Weights of a small transformer language model: rotary positions, untied embeddings.
Each number is 128 + 24 x the weight over its row's rms, rounded and kept within 0 to 255. Layers, rows and columns count from 0. Numbers have three digits each. The size before them is the row's rms in percent of the matrix's.

# q: layer 10 attention query, 128x128, rms 0.114, rows 0-63, columns 64-95
# k: layer 10 attention key, 128x128, rms 0.115, rows 0-63, columns 64-95
# v: layer 10 attention value, 128x128, rms 0.151, rows 0-19, columns 64-95
# o: layer 10 attention output (transposed), 128x128, rms 0.142, rows 0-19, columns 64-95
q0 199:120160104130088165165147134148152108133131145168143145117132134110150144129140084129110143108121
k0 103:151158102154089134135144146131155098151125151154141137133130098117169160129147100141127132125098
q1 081:125196142123091156169160140151139129114164152169169129125142122120155172111130107113107152116126
k1 111:150175122173112129144146142136145103148128167142156145115131101108175153120153090131105133145097
q2 096:146089118145147067082104137108106126118125120072109129150115128153113127141123160135153103133133
k2 088:123085155091149101117109091124118135098118075099110121139118134148102118136120180145119131137137
q3 080:148101142164162064106104170107165103116123113097116142118150151131130095115115153137123143143113
k3 072:161100178123135129137120103118066169115136079117098108098096125141129116156118136125133120105160
q4 073:107138147105129143136146120124119135124133144135143143138149126126183155139108096115100137077114
k4 081:143149110149096151161161155139118086155131162126138107162146105130147131137139088098152129172088
q5 091:131113179108159176124111143152127179124120133137105077078132179130089112123133145153125079138130
k5 095:090130131146131107114119134098136131147099084128098112120168115166150149124152137127080131092170
q6 095:138147083141119100168103110118132113139163141141122110180104102148086115146138140137118131123145
k6 097:125100121043107120078107105177147133134118110138121120142148129131083099131126095121160125125124
q7 077:142134109143127130127129131109138109129101129111123149161136126104149108127147120155133114147169
k7 096:134108109099105093104133132147133142094140147135096082106108088118095099146127090150132125104100
q8 083:139145106137107089150074076118163102109129110142133137136099151086149126150120109126104165128154
k8 097:183079112114131135139138154174107125160158138110107103149118090110137111127126133126162102164105
q9 083:156136133132145092129148138111118146152136173133125124132111127108157159142117105073122081089122
k9 081:126173115158127130113107125113141123155155139156106112133171134131164164117106139142100079138091
q10 078:126129112132136148149126087127173101092155130178140129156107108128161151127166132125145180154114
k10 073:140098107094136139152139141137139108163102188126133119125086129145131127145150096147109069126117
q11 085:132147117119144120162137099145144110159135125199128139121106171129124108101113138153075133109091
k11 088:128133154146097125145133119098106163150105135092141128131149137125115102143114135122156126119135
q12 093:104135147126113151122171086134150143136147139155127172152142154088144125158121145091088157125148
k12 097:145155111160136136110134118117115135102153141150153160150098105120140163127152118183150099123136
q13 075:160122133144147089102129145107129140088113107140116118121142130112151122128144130142140144122125
k13 118:135129114164111186116170125124156124157130179136103125122129123123185146121116097125118137134115
q14 093:119144096110099209144143145138125146138162158161150133127108132128149162139106091102120128126125
k14 062:109187133158105131157109140118137059124129128151168158099136116120129135097144151131093135114097
q15 092:123110099145164114122114141144129121121125123078136173159116097129119154131134121140164129164129
k15 080:125147128151121146179097088127107126149137128140138118139102169117142114141159161143136159093138
q16 089:102108174132123133101131165170115114149128142135144097109110104112121134141075133148119145081156
k16 100:152143128150136109166098066087108102093131141108151124136148101102108082133122146097102126159085
q17 095:127107120126126173116111141161136110103091128112116098134125164108130105106125124165160155138118
k17 097:112082134091099139072132128137157150123131111143103132143112142154127117180153140122110129103125
q18 096:111102152088162156107140114163109144121099102112124113094135135136108144130140122159129100125145
k18 069:146150088128096115139130144137181164133119145109145143135161147155117101129189154106137167143119
q19 087:133094117143075117132108136124133147144125149139102096132138119156149136123112124134174107127117
k19 087:118168125129167086089149135149122162134120110158133145101103116112112107146105191117123131125099
q20 087:152162151142143116149151127146097129128156137144097104128135145147102111135130118105106167106132
k20 087:128107119100116106118125140137069155116111139076139143101142150136155182096113129146105111099127
q21 091:140095086140108137141126119119091134130119173131117154173128133147147143136105134187117114158135
k21 081:113155144128158166102133111103147153137154056143157126104117130132156132155157110118117154112140
q22 235:121178121158103148155157148155134109142141150152141149123123120088148169110147095118100130138100
k22 059:107099161104158137117115111108108149127120093110083115125130154153108113147104169105132122112173
q23 096:079117141150193130135137099106101151086127140163155121108145133125119130181098131075137139116114
k23 101:170139116087147176177154134107098102153117142112110127170124103134098114120120105150169097116139
q24 083:170093093118152173132132120090087143150121143113141162120096106135145109107132135171163118115130
k24 087:132123162137149110145066128132124092116110110111122087099103144137129084159141104105147140149104
q25 096:140130160169137079118084143155135119149150143162103126137094123153139117046145102140123156162124
k25 098:140123129136113074151219104109106155106127111073143143141136120144103142147107119109106092121107
q26 101:139124121155138107113137142163094143163160150128132107082157158134104132155131113127106118113139
k26 106:143126118128122067087114146126111168122097130112099117153152136145086117129104142147116127104132
q27 098:134127126135151139095137140120136131171117112093153171141159131115111121124142149130100097115128
k27 101:111141105126086128150120123118144107102131163119134135117099108114169156105147084131126099114112
q28 099:141120119145097066091125111131129143148091121097138170124096137134124071149105131114160129125079
k28 097:125118158156173117148137099141085129143156096106103114137136111102130134127106135161126105149137
q29 104:137142132135136190069123157129147112151082115134137105139094119127131148095084112126154158119103
k29 097:123104124084138131100133093136092164140169131181131138099157118100127066145133088148116138175177
q30 089:142118103109160138137079112133062164103103127171169107162158106169149135143133128126132135099131
k30 087:124115128094111117152114141142089127138149128090125147084151146135127151123097099126147102097146
q31 087:129127110138105175140173109150177123152134139121121147132134138123124089131145131122144143113107
k31 086:084131116145183128123103148142124143123121075193115106131110124090172158159145107075156116080150
q32 048:120174128132127167167132134109124155101182153134161172108124138121124135113112137108119164118172
k32 149:140167109152097135142151145133159106140143162150160152122120102098160156123157083143115123135084
q33 100:135095141127167105096113129116101136115134098071112127149116122149091118119118177144151100121146
k33 058:114168148131089095142093117162109141088170142107167097174086136127102152108107142148122137171142
q34 058:095114105127117099143125159163135134165108163144124160134151112121163129154116082100109151093097
k34 075:138078155113151143108114081095120108119071100146124149137141136154130095146097147116151145124118
q35 090:089153117149143105135128134124148099116122166124152163108120173107146137134133113122127187064122
k35 105:159128128156123113144153114105072137125074147118174122150142114147143098123140111138133130145133
q36 081:155135109176113135117183146110126155084085135099146121137140099124149123104147153122108152140130
k36 072:118140117177108160132113131134123095129155115147182135146112122101139162088145111139113144124159
q37 090:123129164121144120143178101139080111102143139102174129147106101112111114105129133083136104127173
k37 086:144133125095162107114105127113136159090108081141119132125146137150135146140128129145157128110149
q38 081:107147121139137184148119147139177143128136129107122159102144104145200125118106090145090131122136
k38 074:136125114191139174168114142103123087144127123132147080148094156134122141099149150095118121108127
q39 086:143156089127107134120137124128186118128131169151142147133154136125170148149150120122112136141102
k39 078:125170130178100127133131153136132093157140142182155146123123104114154169111165122100115110127114
q40 095:092166147138157150133099127125196132124166130165146163133143127136158132151127097087089147134099
k40 083:126141121180104160163142114111099120142126150096185146136113124095106154100125141151133111100164
q41 084:141113090110106124183111125112104143144087110179109131160095113112127120140139110123124115124112
k41 090:134154160103153114139139144115093124161166129075154128112159127132147087160092146087155126086102
q42 083:149137114102167136152130126107146162164152137118107126093121125174124145112101093113111112102078
k42 086:107137121140154154122142127088132095093100115127115139143131129130117127112103174116165118132143
q43 078:104103145142105071118158114120109098115109141103118114133155141124129132157147147160115100116143
k43 084:158088131097129138099149117149143139103115088091146128154116121122163117142136156150130142168104
q44 102:160121139136074140163186151133129103119097126135122132143097115110144108095128124128133182082149
k44 103:110123110118187146105068133108097141163125138132141126119141099113118097143081104062125094136113
q45 080:123156111107144168135106137155174144141150153149137150117150097153153151115149074135077135161101
k45 065:120135134178138146167136147093130115159103116137163155114148140145159145116144120073112140108141
q46 053:142103118162105041170138113128121107144104176120122113119078150158106132144125154141129133150115
k46 107:108106124071175139106114140128078132107123082120091093138153123145110098150106159120125144125125
q47 072:111151139114124086114126135141157137136171148147126145129131149144126155158137100094112119142143
k47 093:140162124153117130135161154114111111117102165116158139130175116105145154097155136136102105115127
q48 092:129125115132179086129167095070127098132123169144130127167140146131140137140115133101124086147099
k48 076:165157171118149173152148107112119154143109131139126091093126110116152130167125140149158090149144
q49 093:150122136144097053130094137111118112112172172120121144113106095152140109116145165113113139163129
k49 087:114128133184138146129154115130104142107106101136115140131124165114116161114089170107127105144112
q50 079:142132100115155129172138159125110124151159104129158141155141158112124139116106126088152167108102
k50 119:104171141160085119141101149119127140156133178166133161085136127098124126138120070091144122146104
q51 102:140146141137117066096098160142131110124141130133121173161136114159119118116142099092158132109106
k51 098:152091148151087136147160114089107142143126132096187151134146176088138147138116162137106167116147
q52 096:114102126118122106143105176177156141128146102127098097147136142146100126140164112090149116160135
k52 096:179125138091157165102147136136118105114119085148128122125142136136145091130151132097141108115120
q53 089:134139172151161124143070120049160145115107099113137067146160100094126117115119123093150191163167
k53 090:161100087126111150131198147158128133139154127131138160074139137157138134140149094170125105150149
q54 098:147167128143100142146162128140115093151139148151147129102125094119148154114148103126089116144099
k54 222:115073141085157127110118102122113164101118087113102115125121154152094104139103167128136132126153
q55 094:131119107145141087161101124121111136137158122144084134102114158158110133151115127134159155118098
k55 086:144143146094140139087159135138103120191120119106063132158156130138115102099094125166131147155153
q56 096:152160136115113166121154099175069100122133141147104103114133137118120146110149109089162128129120
k56 095:106162168134156047124112165124137106147142175110117121143132114104145142120087147147138101116105
q57 090:099113113141126107094143139112188126152095123155134150097157162127158146125118163152141170126085
k57 090:134116118091102150111141083141117110111122130109113117111097128122109088127144145144101120158152
q58 088:098137131113114181115079148167158119089124143184107110156137128156168080136121154131107137093106
k58 077:144146134096063147131145154116117121098141120148135157140125114137140157120152114124135149141147
q59 095:116141105126117173155155125147130159121108119151124147154124145104128151121120091146147148136112
k59 088:090093148139144108118134144124158133107169110133135113116131152140127086152150144122171154087148
q60 095:168142095126129091123119132119117159146125178087150097134106133124120149138137132145127079115158
k60 093:086089113107157110103105136153116120126126093139087113132143169156111086145123166153121153099138
q61 095:150134127135114125103102078106124132072097102130127155079134141128155123110158158139164140098084
k61 099:103141124168135093132146185127142120165163125085117117145121100111191148094125063129093169170135
q62 089:133109140175107097133107135065136137154106126105103114128118100131129150149096152116166135134141
k62 090:154115126127206170101123118176110099131160099165166134145129120098156106130131129114126147114123
q63 090:119100122123136159150095168155135148101145123164092152092128114117136085150133158166073111125118
k63 093:113170123099102159129145119132141134123128122117112137153121143141140187127154139087094107116092
v0 124:116120097131124151156129108100083123088144086122126163119128127174124109131176138177113126102102
o0 117:153120106084099120164124127144116138093119135112121162115173112152152143137107119129129229142099
v1 097:110134135149106149120138137137142156136127153094103121096143095092147119164120136121126114115137
o1 104:092151135169152153153118174119145134153105104106132103115089126087087130123094121091111149127122
v2 104:154131168121097152132137092087126139106083109136161157077103135093113127159113125128147146124147
o2 103:127119118140154138113109139082142081131110129145149144101100118145112120145087140115116114086136
v3 126:154113105115136126124123114101184134127145109139129157130140132123120142186114159142120075092109
o3 128:147150086070109114149115106134100129144129148185135135103145104150166162143098137095142154107133
v4 126:109105152132160109126122172167135103123116153151120127141151093177095142132174147153082119081100
o4 132:162128129140096110179128154136153147120141136120131184148110142107198112099114154113119170146130
v5 135:130144109117147123132125163130123138174149128137124118130115137072136122139125159124152120093127
o5 138:114136185128121155139137121132121161136127138138102085151164126068058137163123106086124119122122
v6 076:120100113110104121173153159102113103124112131135166126147073113150098096151104082093108127134151
o6 091:156123102134122118163118150093125125134124122126132162159107104128106103135135137123151099133145
v7 137:107122107122109122100132079101141169127154083104104155084154141142147097112106125131124076132116
o7 136:124121108109128171097122120155105125095111146125106114115113109126149148093142110148121103135119
v8 109:108105114126137148160110130064134111138080127143102083113103114117100111136075109086127116154137
o8 106:117099117136119134109110130115134108132076138130118089135102123132083123150149135095129070121112
v9 117:156156102131123125157117087105112134159114115124163113157155144108121153134113105127109109152185
o9 111:120147134128091162125137121172137111124092122136136090113119131138117147135146130139141078097162
v10 106:104169098131105083131145162103125096130135136132146138108097112138142144129139129104148127160126
o10 108:125148126142132126133121126144135152125140144109136129146148102084047125159123097109138144169127
v11 109:112143091098129125183115110136162134091077138169153143149102161114108100115146125134099140102155
o11 113:178121086087123103120143088131135129119138108156115176141146141153148088156134159135149130130123
v12 106:118112108120144145154113141124131117102151133098138055139142139138104166183119142109105119118149
o12 107:132148096121122101143107180134118142151111110132115113098146135172124101146135158125131190143119
v13 127:200138117117143136117144057101120151139120110143126168100125143103142141132100124112172104166140
o13 124:122114160126109150100121083127112077159132135141135130129118091138098136122108096152142030107142
v14 130:131134131142119149131065125171103145146084131129126159167183124134153127149143115127133118132121
o14 125:136139142104150143145133121137168121106108155113165111139167086139181120149147109100118140113107
v15 097:151122123149112147110110090121125141098169114156141137157208102148137140119118143108111110135156
o15 102:103150095116115144086138157144106127127150107152140127109117135157175091115153145163119077101155
v16 123:116144113144129141113075125139127117141128118097129099138108182120142153117082128126176109209113
o16 125:100126148106144120101109105127138122117101149117123066118137105142116140166184080120130114143082
v17 115:148149143132176111160132106131136183159110140095139138095095127058083140135088153157099117092123
o17 114:169115116109120119149101121113132145156115069153131153092151134115110178095101139135172207133160
v18 147:125116118115123105113115113103124094121139131175110135179198098163134098096103118113098133184139
o18 146:099135118136137128116131198132107132137125154110133141155129115076162098143148145131129063123147
v19 156:137154108142118128126098133094135112163140134112176132171142127129081178113084139131128122124141
o19 147:113169108100109121121119155128152116132104137160177107097132127146159130124137118152144169115177